Part of a small language model's weights: a variant of Muon for these matrices.
Each number is 128 + 24 x the weight over the matrix's rms, rounded and kept within 0 to 255. Layers, rows and columns count from 0. Numbers have three digits each.

# down: layer 3 MLP down (transposed), 384x64, rms 0.113, rows 81-180, columns 0-63
# up: layer 3 MLP up, 384x64, rms 0.113, rows 82-181, columns 0-63
down81:131086130110112146096104166112131142113146108127130161106138122163097121145115175109162168112103144109103122127155122137140134131104113140107122117111105116141138120144102128104154130118122121
up82:102134130139120139121120104139125140122099161120130099130124126090104123144137127126075132128164122111147148129120084099077133143146127131132132181137157116132150138159141130099156134137163107
down82:135122116077149122143169136098145127142157103187184144106105168136162150141093110132136148159107149184098131127111124147173146097112134096112116086106112119116132141090084142140095139131119163
up83:123145133120155139112116106078133130119140126118130154113140143135116093141104125129105118131162125147122129151112118111142133119108114129129130129138121138135136127121126122124142136130127126
down83:120150114147101117143140124102154107146107117127120120141123118111142135121121146111115145155144124108129127122133154123141115135140146115119123134128136104121122131166132159128139098102111117
up84:145157097119136121133138153134160108150114129146105121082074144119109107126114123157121165119129141159131122158156146157138132148129131152191107124143159107123154131120119085135138142141122109
down84:125151135148120153170151129114126170129114136122169145169174141128129171130120112118115102133129121112123145093132145120126116113142149137108146137121100134126106106139137145149107120084102155
up85:076113095090130125124143160133115150168105103092100097124114153132141122128168118156171146141118171115116146139115143152117136163102124150156092153118157149148099117153144157119124111197169137
down85:116106092167131155164143129125145159123109123101111142149101119163160140133098126119147185151099098136155148123106169107145107119132166090136113160120157157069129154185133094151133079122127171
up86:105113197127126146129127103104131123148120117096165101163111139113142144133152116146121138169131127110124111117121150112170116142132108156166145160157063113103136128145154084113130143112115089
down86:142114108140129104097126096142159127129122083107115161109111116108148100118123127145133121147104112162119137148121095114143135102141098147191107081137157123124096122152119083091155086149148130
up87:134137144118132131150132137187134090100122137162160159194119146097114110116120129134153163105124151108129104081122131103138115145144152123131103130103170139095107139179123145138092133133106115
down87:116121135120141110071099126092094140155130131137127103071146131171161125122131153119106120089130129103102145163119142081135153156160121096131094109149109158130173124099122105102129117100140104
up88:144124137121141130126125142114160138093130145116137112112112152166148089114150113148102116132120129112136140142171125104157123132125145137099157154112118116109129124142137120163102151145143118
down88:145130134107105135135130138127126126103128114090121139123118128118117150139124093111141128145134102115128132121158115126142115138121109135112127123143134144125096101129135120127137128124115130
up89:122069130164123124103089150156127141115125153126107104083168126101096090097135129114118153107116129130172121106122157123135183182105113125128116190142144100122172168095157091097154158112130084
down89:102168115159124158117108124089107113063138135135121143125110110151136136179125067090142125148152119123140092147124131159134084122113093085128139130102136123171121123118111191136140135163132110
up90:122101135138143150124127119141139101107129097131129161138115136134132104138132137133150158160143136114149123130129144135165125157120127136121103139171127145105136101112109129097126097100134137
down90:132144112150118119100153152115138133113122157144146154131135124109139088122135135109139134132118110118132123095088126102121125101131132136120143148146110117121141124118130132130091140108132140
up91:127130163115106150127146120132119103152133114127173127172156078102146128130139143134113106113166160132158087135127104114114115100176121140111136136088116099196104139183110204175109164122121128
down91:142150105096138104141130169118089105171150146141114182091160134131172164100115106091166137141142137118102147080131183134129165143139161127089110120153083117116135082140139085162048111124139151
up92:127089156103113103088058131142094150127174161123159067111147099096123118123123110085137114114112123114127133167131150136134136152116150144167115144123083119159136143091130140157144148140096135
down92:124109104126090133129095162122128131142109129151105100145085153140111146132177165122153173164145105090127161126116181156126177105113108129124142112120083117108193113151154143133071116141143117
up93:114140135146177138136150145111174137133137114108133127096182148118128167101112120170130121146137137106129114122111120116155103097084128124099160098135084119175156097170118184132138168151131115
down93:092096088161075135120143099173115122160124137144146174124131133139152120144157110072117173164163115132125126147098141118114139139132150178158100146113152106091136149132190106128123105137177084
up94:131130105153109114141107120160130120134100133149133133095104096116124134130146116123141109151075128140142149123116151132128122085112159117149137131143126107125142137111138133136113121146084146
down94:134129136144134111135121162119122113165152102134104126133121137143134150114144146120156126104103136122080109112142151150133113134131125132071125121117104099142105087118129143100095152093113130
up95:128134120112108156107120125143146169117131090105148139148136129145138094130115110162169129120161125121129106133151117143139136137159147122111149131092164105119087115152145147097138117105110098
down95:124089154153160121121170128125093140144107144161114145090126117140123151104113153127137154128108139113098147112133097096116103108116120133113103101128143063128127161159179108142115103116168143
up96:186114129106131172122115138124151132098125104085133149151119129130122152124091135164119155151153144111117094092151150116196126116150100106160094119182161131136149106118159084107136153120096064
down96:163088151055118160112119160122124152162127137111097148138110142107162152146108090137107175151159158102111124142125138095135107090162113104130128120182128127154156121136133090126111170126126153
up97:127106125084167123137146141129126102114125108156123159179125154125161148101125097108148098129060113185122180165180094146119147068107148134146169139096135143099105134110144123124146118134109130
down97:143142155099134147140103109158137115127092107143169157151082133105094141135131107142115105131144184129101122096128119122111081072065133110146125155104150130113074108132143151168104104130104162
up98:146147134139156131108165167117133088091143074097110130144127106140126151139084132113158148150103091130116114153120137142126119147137157150124131106135137111142121089104164145151150141139149151
down98:146098161140119118104117112125117178166137108131092092134105142116141149141084128105108188139080116121125171126124168134140107140093127135141104131135121130124101134152102135101126108133121140
up99:132127098131126136149203127158124098146141052180144181158125148097152111095105082134114094153123164092168083112145108150137110082121121159086125129096121153180141087139121154200105114147127118
down99:061042160138080133101100122098171147109106100092132120131081155088134130116086107186112165109106147158141195134113068102093125073108131139134117138142131207126125171175093095145144122104148120
up100:099136118160110114133123120125142138102116146163146112104099135130134100111127122108131105129105106122100106140117128126155135123131112164138115152116123108135160111115118143129160087144125118
down100:168119134112127151091123117138132107135141099126116140141138144124106110127135142133100129107131142152135120166141094133104134136115140119124111119133134148123097102146120124130127151112116110
up101:119126135133130132124137132121120126126130134128133125128120134137137127128127119119132124131131125130136126120133129118132143123126126131135132133121124128132120116132137121127125123134137130
down101:132124135124128132121120123128128128139130117119122129132126131127129128129130131131135127130124128125126132129131126124128128139130122129134119132133126121130126121136128134116132121130130125
up102:139125196131074085142131139143118141086112113129171150140137076136155151118150155144176109192085129101129076111171142163159112111131124149101138134108096142168093108169161152092112155113153142
down102:123169100097131134135152145100134222136081131178169150122116157177108106134130132130159135136106107142169165124155149174144125109148155113105138160143133168152118097190141149139175116096117156
up103:156129134118132093167102148126123136123127100121136103153120112127121133080148105147101100114129136115128143117129128134135140144151113124154141121141139144123137118118111170153173150111155140
down103:118128131105123130121133113122135135120128091110127145145106152155125119140101122124133135150116111117114159113152108121133120120135121155150118138154131137155134116127169111118130122160119149
up104:108148121104101161142128106130083138131164115139128164155189152120123142156148123147119086155163115088132119144127132110142102108104110104105155129110086158180078112173130193162126098144131167
down104:140112068097115079105095133109124115114167153105130151097168130132136089157134122151168103149108140127166110103125144163151107095071076130079163115130107142147101151131149065130107125170153178
up105:127096145131107154146136137126125139124121114147089134136152121137099120096104144119128106122127098182073149092118124148123132163122091073090100154184134134117147130149183134179144138093132129
down105:132148125131141143112105114108141121109153070113111114152105140142088128121136121139124129114134106135094097095148151136139114114136083125142122096129137129122143112126155085123163134148107114
up106:134117171106134119142113148209089134127130154131143093111157108129179138068148131128119078130112131139115123074109111166112194112121180129140128126152136114159136149066148115144108095131121087
down106:146124127159153158107124128096100122102076138113123168145130123116128123150092093145108147091116125093154154175114090129146126170196123097140122148149147129133129125191140138150128103085141122
up107:097090130140169149093135136123126122148136088111125122141123130123124177116079104126127104107132112114147161123137112083126102113140167138123172114111119148160158114144151170133148139128160080
down107:126125104165136136172138127096128114102100140171152119098144149147158132095162161124169146100163174152105128147076159120172144183112133161155112087135145106097168130149088106140092103119163121
up108:124148126115110094123142137107104176126114145144099111080124111116146127120133150150127104137102151098141109104172170156142098127102122115116097113163133149145094090089127117134105103138136148
down108:125169159144152155132150114142107154127123138111137088132146124146124124134119108158139111138167107140121137134124124115080099157190130131142132158101166176110107165121142170153167108118120126
up109:148106113100167107106147103087127100104130138118193099132149117112132141128137178123124131149082145154096156126115125142194107118113156078187130128132113111115095133108122134152085121113072104
down109:168113115167127167135103169137128160112126100128106087126141121121117135149152118088154135156131100119133163145136114148112153101149117120143190167140147089135127147199166149134128053138153117
up110:125154148125122112191116130101154125127113124148148075157113118105112157143136132138154129115135162101087137092138098144096132149124116120146148111098125087126091159148111114145109134099123092
down110:120116124151159123127114144123135148185142147106178132106125125154112065149113106138108118123135175128144137123159135138140091088165125143099155116138147149136135108099132110122124143104139145
up111:156108152110126139124125101157111101099125138156128112183082114127145110083136144130135143154092156143159173095118117081102115130107158151153133146135137101164099122172093150129125128157059129
down111:070162066129109094129193163097157161170088131139120147100117141131118092147124123124098140127161153133114138135140133076103056128115125151165109117145150167133125134132132162145096100086166135
up112:125124153135116090122179166104109160168124146164113151110129114076114121111149115120110134120108149150125111102087135146089118120107153166124120150104079130172139165117079141105111116119161127
down112:136117108110108180116089089151162096098143112090156114119120158182140136115122155130130121149160112123124123149168113125159126105161121100113142129151194143115131106122181116125139159126098126
up113:039145137117140126056110157129083149114117165132095163090150125130201099083100162153079113151124125141171190117147155122201098145108108136119110172165134116166156165107152181140208110070120112
down113:166168156136117157035121176130108093115123157126165104108068169158124121079169105154110146086143159132146115075142122191149148117094078164110140069133148116150166173108119172167173142109143142
up114:123160139122122158118112143121119159148151152095174117115105114114129130116158067123111125122091126163123163138111104155075094151132114147129124132122116103171121166150128174176112127127130181
down114:126096118147129134147149119124133108134140131152091114131115140154118116145107170145144127167158134081161096095154177101147142094132108118124145137153157154105171102086121115099154123149136100
up115:143174151148142118115123078122116133159145143151170176152109108159168127087166105164137166171108190156105116135124103127085139114084111124176129105120118134132121122091146124155111114118114106
down115:153126108136104140158128160126137099090092093100083111155124118085100115147075150088136105124148116092090125121149162128137089125126131131097118163105143142100105160142134127130159138166160177
up116:119129146122127154117130145144115164121156143092120147108153139128142130099110110135118151139166114119143138131081085128122159128102125108121117147139127117132146140119082136131106144135120131
down116:115140109142116135126116141105167090134156122121125130123129121124124099131145150152101111124124115127110121118173142117125116127136148123099159112133128153131152120131114147105151107119108154
up117:070148075112144176137168186158114123198109093148102132072143166097146117136144098163127104124136121114122136107121126147151129110148131152103083179165100143170126067153141156171142132107188087
down117:135168054083138116142211165132110105107158162161096146157132157133135086116119125167126177077156180150131090176063099184119129144139116104135148139128159065150163133155179065133091150174199136
up118:080110121121117148157113131155101131160138110112151101136154115129113114108205136120110084138118149135095120107129140174100121123109141123158169158109101073184114141127155110141100092150120141
down118:192112157146162132112114123115136132124132117149131130099135100088100171104088126101129157114110155139117110149145124109157114130168129112125105130146145154094136118107122135154116168125143106
up119:084156150136105133139156126113126122122144131133119143082125100112186121120124097122132106130105156122132138160128136122134111162111087126121115131123097128117146119173121128102110122143119179
down119:136136106107173138110108133126144124143158099103131095153105145122106149131138129128121139105132110144125165125112137130109162112156183096125162139153159126152119149108116128109153144102125115
up120:140128128140112146135139133114124159157119103092120124154151155105108097093112148104106156173146119111121091100127159084143146133165079145150097166171165183147135100152139109118202104136124072
down120:166118165101152138145091147102139140154164104106118126188108155129128153149119128119129156119123153149090068117119150124143151080150099106135107090092157114136122133111097112090151135129114124
up121:152128143148107161097119122122128101098090089143112115142130126110110139128105115158139112157112110113112111113181113140139170111145081123161113145150129140165173139106128104148130137137152144
down121:128129128130142118134125132135129120129074114125081114159129136139116136139135120116131151148124109129095119122167125095146153153124099123161108129146117141122143100137099106165125128108131160
up122:089166105104112147141120123104145153137164107130142171163081086114134088139095137130129114137140151083151151195099117154166132145143102109181096098123134142128171096113166184162101127125145105
down122:142163157135155131162147114120084144131059128105181099113156130150113153162096125106125153118159138151136128120165122103099080125153097092164111141107145145121038139112111113084169132096116119
up123:162142134127104084146136147149147094186131136106122139179134099133125151136166123138135130183123145082090105084128144119135161126137164090123158099103154092143106110140185156111058077156073098
down123:139124157143110146167114132128175093110107070102110123132122097088172118124104159117149126112157113147150125173090093163109145122191099154072129109152111118128167122153126132103155211078144122
up124:112089117115192132139140129113138094115139130104132117143180134119108159139132098090158158152133116177093140128116134106173104153097127156148146171107122135133132115090134119126188119128116124
down124:161150135114118147130154193157173112128119114134153137151140132110095126120167203121130191117161118146156153164111132116132131164121158123102136123119160055174138161180092139145145121113128109
up125:148136124145087096139135137131157097107121100143137168106133114129118119128074142150144103153122126088106089123143123104129108078123125142137115088121114145162126083160148149119145150165152108
down125:077118109121115149134127159159118192117096146128143126185146125127074159093135114093079154122188126127132130113160189149089145159130129169124122131118120147103128173115154159167118171092131125
up126:170098115137169146133161135100142119120136111119112153047120147150166129111140116121174133135108139152126138124119130099125127145109121123142049146138138162135158074141112151124124136149149116
down126:187165145119115139149142121075116097143124143118105110118129128125146143157174116065107149135132100098125098108115143102093128147107121147133112136098081085105113116136109094139170137139101132
up127:100124115149110138078129136126147150120153124134137143120131115122156097160088130136143120075119099139148167148104119092129120152123181115123130138099094114115091195139104168076146159106141108
down127:171122147125126127159123101196117090144076150132108148145186152141119141122137151125106090127130154139127095120157102139129138095162104121114096152132144143144111098144144157112104113132130166
up128:092179152133104142129119114076107146132099091111118178141069144095149097102115115146176075149139099085177127136133117134145105095148054124136143173154119138143125119124128159101149150084128162
down128:149079160119122112138105169138151131120136098125115070104117132132053132164135133122162157108125145172166143144147065084166092121160096126171105142178152110121088127118128093079163158115136110
up129:186093113130096066145100138151156066150133133134117121151084129116136130106141129144182133136084168077133147064126154122104154106097136127104121135146094107150175112091121105140075138155113149
down129:124128090146064091139164153159143106131129147164128118102089114126176129106122163108151185139209089154097091174100131164178142131184148142146170143120164114094135165172130158091063148098145115
up130:120091162090096091171134112130105087125130120154111133108167107101145142115118097119116113139156164078133105112161131069097100106099151140135058115167123071150073123148122119181132117152099134
down130:105139105128130089106132138124148124150134115133144151130165131079113134141123158115107183123108125174130125166122144096100117107115137134129097166101077153141158106151121128104100202157171155
up131:131099153086134135117090122139124145132168128100157109143193118093064137147127190176120120144087115104131146149082128088132144113086151059176092138129103079147086109148115113158119096133134130
down131:119136111115158084139168115121168099153122089143133149089094124119166119157148154198093098114147151162127128114106027117111098176170116135088092167141142149135114113160115113097114156125172135
up132:133125102108126156121132131165156127141129131094121162130074151092137117098136129176098129109099148122147112139088138126109103182172163113115175101077132081167168117141143151148102120106149143
down132:121127130131154139158124132121107104113118088156146095143168112138097150159123125096154118147146118148122116103140107114126146088109074139130077128172144158101091113146135097103153163158123136
up133:103147132151146118118131078107135111113132141141097139127128132146094101135129106120133124131128100151122134142116104124151130158111131127161118149129117135167141139098113146116140155116123098
down133:139125113116114122120137143154154129159139124133094129125146119129119107108125132097109132127142118135138098128102144081132138165132122114109125112135134092123138120148116119136101145125092112
up134:095135160133157109082113164128109142121104131141125131088128102119178151159153165101146115142104136111170148126151123137128151099113162108102104141142134108126150122143101132177133120125164144
down134:142144121111145131132109119075122137143124133114144112155131136116146146125091108130151121123118134139118182140156111094107098112139108146133108116141116160094094118084136107107119157116160143
up135:167139125122137147148108114102144113121123101136124143153134150133082136117147124108151135173168120151155097102152132088090134154107142144110161151116130128150074137112105075148150138141086097
down135:140122117107104124130127109170115119152111141136130145185131143142110123137134138105133112167119145119151128125120106159127135139110155107086182156096109156182114123088160177116143117145121148
up136:127115176151161134158128125142161154163090100107135124138078135115135136156070131110133108138089174135151172136160108104162084115117109153150153156129121146137117136109121160120127162114117129
down136:151135118163150152146139103129118095098141122144128112139193161159106116149162153155093135121158169163151133121090103162166108105121129129145097161098122162112123131165070091074138137142123133
up137:140111145125146149119122117096145142130139118118152121138145068131125125136097116107157105120167095120147118118148148114143114137153102141130183119123088130155127170142143141144143176091122089
down137:119107137114125127165132137122099125147146097116127112116140155113162172087064117123143096092158160123099125146149158168151117120127132148088113112105157147113132122137091149135103100127144162
up138:129117117141132121158145151108101170112149131123152079132197114125118170129167149151110145093131168110148135039138155109093138175125147093162103126111142118104072130140129117106101072119065089
down138:137113137144140131138105129161164135119098079119140117174090138113156122129071117172136133155149085142124121160093153162149105087143128143112128157150187135132136150129113126145163115141167159
up139:171079126104121159180123145125145127106106063100119097129094119105144157134085116126155088114115092106112095118138145153157138144144055124162106146149135157150139085083130118129157134123122128
down139:149085106087128143123097170144119141188092097113094106132118128156139134119140114110087177140155114138115101141170105110157127206135111120178120122167194123172096122151107116125097102125113115
up140:158147141123109111123139162141143133101173146144147142136141073102100115152164168153143088133112134117128132131082114146152088134093108100110116127158107098149105136131093129170082135139122140
down140:116139083184119096149155138100119105124174123176105117135097128145160121115112148167160121103089126137109110117145168132126155125101111137137099081126086105076178130123121068147141118161114129
up141:134116131131123145164138126190095148110119136132144149158143153126163194084124118147053171149126112104158111098137143105129116072119116109128102143113164126120132158142131167170114117137072122
down141:110123090163115116141091104166130147121142143095162097159160140125091091094189138209089127138115113097167125157108179105137149167072110123170147115119148131110126147138154114129107095129096152
up142:161093128113080126140096067157154052146161106115043148127108130115109115118080104144075093117121150056124113102121103104080111109085104168088128126117097107138131141116130131145151148144181080
down142:097098157170144166164106124176106183149146128163105127083122115181107134114109129110180118124152161161097103164177114136082112160100169108167132103154158119126113146122129112105112099150171137
up143:103125174104165130144110123106113123099150130112106095100133079162146144157126095094176127091115145142135123138140122098090091159128122149090102170130106145135115124044115086130134146126157177
down143:161123140092163183130140134096111148128087130140129147153123130131165135113102109099124152089099155123123124115085101184142141106148175112110165155104140113161073143128154160137117114097144119
up144:154154135122149133155134113152125080143158137144124086130136144167133125139150112110141146133150096092153138112156161105159110106135167133132148171139104166138132143129153125133148133093109101
down144:148166151123119125168137117144095140139132168147116109065148139164164152110133125133147129165148151113105153114147142126114122163133118160109125089109106136160107127184141111151134113127141124
up145:077142110079133120120163140172134114101136137142123140127154159095140117119102141143133119170122092109116117154096132124152169145106134113156103114111130130118131124111138083133131114143146153
down145:121143130125122119125107098081131167132128091123143134120111115102123142126129144109080136064143139137158103139161134133072101105165126134103175133121130126144127135131138165109139187100137119
up146:096138156086172137125154105133107113136124140132164112135132145127129134094123109141126103114152124114120156091119099111093128130182167138159167137140178157166135120094167129114119145134145102
down146:159143137129108155140168153108104149131141143152120156129153090173181129130131132099135115123111128133140147091127115112147137110114111137108130140144067121066152196160091143175109153140062147
up147:092103129106136136115120168133128157104111152123139093117090152091123161079139067154153182128144149105157176084130118111114113161180141140159121155175134117114161127163148118101112183112109102
down147:099155142147130129129131090136135075147157140112140131136125111169148148148101138133117091118075075135076087131096113056105155078077113120132116096113127149095119140121140080143152119193136118
up148:145099153169126120134096163167175125144102132153128148081083124116118120099105157125220120115059140136110140146151125131147108091121119097131120168140135114161103119135113131134125136080116138
down148:095155141159137100147124135100141166137050112133126111086154126141118174116134126126163131131129131204138115124152121113075133097115108137141107124113072111103069132141071111133180179116090142
up149:132153135095115129137147147123107151143107131158137160096148124139151149147140142113157107130138116138154172125107165143145117140085133138117134153129096126131161151106130084150152144124105141
down149:121128087130123144103095148112121157179147089124148092101115132136086106097137099156113113090101161156126125151137152113128127148126091140147130112122131156118135126127127141108067115152127120
up150:178102135111120103122166128129096144152135148116131125165151144093130115106120140124147112128125128126149143110144137140163083149117149157162130136099101176138120121115119116088114154137128080
down150:156143134135137111113094121079134104143100082129108110111112138190117149140135137112137142126138121111104165130158123123153137163139077117146110106152125122138125125140109119144148141112122084
up151:131130112128142108171125154142146106156183133135115115066153156162126160133151150114174099156110151133096112151152154120100099127091140163104138153115096167181103082152122180153100134148163113
down151:154113156098124112130084134128120138174106103189126110079090119116106064135159108108085135101143152111119121117115151122096167151144111153138103168174089136162135136163106107129118195130143165
up152:133114139165104085112100140136130066135146115142115089161133111129131132107160177147151155130162121091114106087120126107133083162139112156124120139153132140155151125139107192130146114124115097
down152:111144169135143136098132137117155142164140128144122091097141138161135097159136159108088127141137121120136146176119116070132151160135116145169110133150085132100139142121076055131134139113164135
up153:174107129121151135113157151139130086178098109175130179133125157155157142125120122102148128116131153123082145141160146142119126108157168152108134161120136138144094123153153158116121114084156108
down153:103095131154094111098095128177137123109136130134128141139165104147139117123109156166115108114136107134128142134101116097114098156121117131150116058127113073112167158120134132138136125122142135
up154:098102126111140099098169120145133132121153106095125138130113112091157092143087099142164098196114110115185080109145171088139116133131119123139123120161098149142129122078093083100126139126136097
down154:099141106135091131121133144144137140146149126087122131139127116085096126136109103126126128128115106123108151103146136118119122122128086135176127065119103128108092118089133078102110141125137087
up155:103089137086087079128157138138130087170121130100148140134157122124168134145120075140124116135076155155145157062138090136153142151115139147112121255162109161122098173098153091071125166141120172
down155:114126102133115087106136134137157124148179123166120158074141112076138126109086185120123129087156090086157106149121157041030112082080142114115140061083096082160169153108138102158114167145148092
up156:142097130132114110100110148110144128076141087151168128074063104121153117072114119148180123111102138156120097110131133189161131116164110157139115149140102139135144180139133177084112156089091065
down156:137164098177109114114111074160133155096094136151126117140109149129116138123090148134140141142106136156134129160196099141085065134166128123097089093089190170124097110130093145127133059149109143
up157:123118088150150112110141100112155127108152103100117142140149134105118102196130138128159107089128121143147150150141101128187117173109149100111122133109124131096144105117129156151125164161116088
down157:124138118115111098172143161132140142118157111129130158145083123141133097186115128108145105131089125147160126170086090126136127149097133104181108120087156145138159128156092137147123120132111107
up158:102136131131098068115136123170110129143122136146153127116168082172156114119111150113118152139132114125127126157114127154119130172109111174178123152140134114144108141114125136093097134127137110
down158:148133121103170180127108127067155132107141124107106131113092157113085122157148114131127105139134149152120107112133133134124115097138132100116145108140113144142136108132135114150146122133125138
up159:094106100107098150113135123095124123080132103137124109143113135173150135099104108134140104135124134108127115113140109074155155089113091106142159163145134123089120107107124098116149168137130121
down159:127094116105135129107117130110119124101118098115120120116115136131102135136140100123125140135099143126123130126157132096145137137123077129143109113171120109111117106138135081096124133154145100
up160:147164126136125129123149127152148146131128125129142155153153160135184113151119110149129107152132094119096107107102083104129113086141124102134124091084158181124115116113117149129133119115184074
down160:125118118139156135094112155122148118130069106145147117135154108132080118121135168099082135086129120098129118131128205141153142152128126141140111140141105126133124121153154166118120164153100165
up161:087118115151103113181137132097137193147120131147100120105126103126158105136133146086111104052094100128132110150070117114091088140131122105152145155125143093133149135165122176156152107143145154
down161:155141153149134165097100143166124081100131120129172120146154142150092152115127091148111144180158132121138143108164153157144137098152158120107119091118110175143082134151127106112108155116127113
up162:173152147102112162167118096153160116133132123128108141146116096157150115107138180152161133138133177071092097092125159117091119130151151148105136119110093151155117052129185181141158099123160130
down162:070130074135104151109173139199125138182128128134118163115123157110145132134170117150156135143072119191129181130111110127131121103116112136078146158165114170115142145116121149091049134091167146
up163:149134137116134114150115176096142112106076110138098088157108114109106141084101108126127123065139105151095140126143081122154148148105087148143148166113123109106148113120146119138122117176146138
down163:129139112138143121092120134089122124153098109128131144124129115143095138142111118144092126148136145106104148101166129137156148138101092116146122112182147142132086084118137128113110156157129113
up164:156159149112139137097124136092104115139132159106148103112127102159164149104092142136126126108173114118144122147112154098101127171167138138167146151093156158147144171143136175123102108113118067
down164:092119123147143092125130145111118141132121093070117076083167105064144155048126112145121120081132109150116114065118081112109172173152140115099160141109165122132139154123135086126083134136140120
up165:138171148139120139141148152151136129155140122134113115142144109157096086151142143126101143113113122113134104161138113139135120130157111140127129133137101124149131142133111139176115140113124107
down165:126116095109149132127108134113126135101119153116134129119136125127148149113121087141112132139117095155125125104130150106120109091119108114144113113091136106116129156129134070112135126162116149
up166:152111105133151125149135140156153114150112113117099125115122093119166140128099112128145130094049151097124148106086146127114134108150129145134143116094110115093139148099195099103133145144165123
down166:106094137149089111132120112136127106112152153122134091134117130110116109096173165125103164192200156123119102141115131141129144114129154133129119142134154111145158124140133121139095095137129134
up167:093139142159128117127137147148123133122133127147150104168117080131124140160111159153113158113106146139168111150091111086071134126183140084113169077117145085136149182063104152093100142149160095
down167:152145130095138132126123119130128136152135131098136123089135155113164128081159131131098108120129110082099157100144142177183138135085123144120098184098133156153116097183162137132147131122117162
up168:146114131132137089162115128164148127143155142132167144134165127144102125138134134138163130158109156104123150124145142117134117142125157102151112100151151128136124088153101153112112088123104110
down168:093134132130155130135166119145127144142130160122113139095110097136120115127132142102164119097103133124100143145109087123109133165164160131122129124168099142120130084125134101151159130105160153
up169:121180116155110145122147130087179153122107118104115152118094109085119105117147138119101126161143150091131134109160164118117124104129101100135129107155113118123155118140142168143103117130136095
down169:112160132099116082159171120126112155124123130146156100145120080108130161133127147133086138135125093120127102144132089150105116125121168061118137092069124101130129129122149135120120145096129109
up170:116096118142164123136150151146129120150126130136127124124100165149150151105179127170187116130064119089090159099118128116122148099134159108114128123123098130133156089113145157085122119088153116
down170:161123124162109141132136134084114124132091105135148130111110102141147133099174151124167142136134152145108101103163181152088095119164066156090157171148091131126109148203111118130069140119129143
up171:112128092116150162135111088098139171093138111155133124135098162096138113145108118096142104137123185120132122166140144155127092110106098123153126153091098131120110116137136153112138156127138120
down171:118152129155096108100157202166109148141107137142139170160139126122126099091107164133091113119139081144165148132154129124148188159155146115117119122102160128147156145195123203150132090088126102
up172:066090123120134121170134162167161129145125113121084141105161122091146109144147172167129101109127173150155154111104137134119118151100157127153128134139136108146111187162077204154184143132145151
down172:105145141134092109130144117146117078114145120136117128141091115149173147122135141111095132147164159127101141111161107117110191118099132170099129072075076141127160129145132099102127133089115154
up173:128133129125121130130126125126127125127129130129131126131128135127128132128128131131127128134125133131129124129129127130126129134136132130129119129125132128120128123125130128129131129128123123
down173:136134123129124129134130123126123127124127125127129131123126131125135131124125127127129123129126126131128128127123126128126121130125129123129121130128130129128127133124132130126129130136134124
up174:098141160105149120137124131143108127145157134092119127132166095095095157149096129099119109146128112120146137194120122120142162196090155092108137135112100119123129122129127139151146130141118144
down174:094129141124150132067108118093136153137137082075091125150105135139149192150105116103114162125064140129134172163120156111141105095112169146153154128186122127120138140144131135076141160144119135
up175:114159129166133114092179127151135125149162171136118177139118122093175116166141124126088122114088148107117152176110140130144141110098110156106131151088121144121166131177102161115110130103154141
down175:160091089094157143193138146126128110112079121137139080107133113135077156087106123121151124144146087148144124103171121150118126129150126080163104104139156138170099127088148127133154133138108133
up176:137120130106135101114146135094115120110097090136160126134122115164132126135119115102151102136126124120133123146133123139127140090092131139158138170167157150105102111139106071164165121165107114
down176:094122118131112112099148138123091124122115101128128138150122075165127123118141124124120139147132145124133083136129132154152164157116131142101127140143167117096128080105143115113111107136129099
up177:111113136138153109130127154110154128134077108132156083147128124112156115139110125169123137136137104117125125140162133155145181134090124133188146125129150166155133098111127114146146161153110097
down177:150131106107100117115126158107122128134124087107134112126136131132113120144125109113113105137126098129107135126156101110172105124136116158144097135164105128138106091178114080125149119143113108
up178:086119128126132140141132119163139126121126144128121137107131113098125116148104075132144128082098123148129145148129088130129144157119105132105115125098085126131149138097126093149127133156111141
down178:144159114141113137113151154140152128146148135119133112108109157188107127086150139118102101169151104124119144086138132125139132106131141118132129115139204148134111107152131157105139138118120120
up179:104152114129146169103120154143117161115113071148132153164138130103173124137117124132135082125123121126138097141127142168132173098168112126070111142103098150119157117133127162117136145106185110
down179:110086128155105092156129128134112100142108149144094093138147114129131128143113130094115166132176121121126134134129107067126080177102142135135118149149133128150125135066095119084135121068138135
up180:107119128133094150165133121131103153150129125122102173069136102109167131098104109167136043195036157129141146110163152156050133092128109135101120147117088139177158139096158173100171083141135158
down180:072043167069091192118135150124160129113180092107106176126165132088167153084067070166144126160092108075148142130102078102125178140149117110103086146128074162139165139186134160088107136087125091
up181:121139149085144155122095097174082124159078173136108119119168119106143164124132131101101066151126132138086110128100153095090138167091144121114153172086074111147071150105137126135163144137154121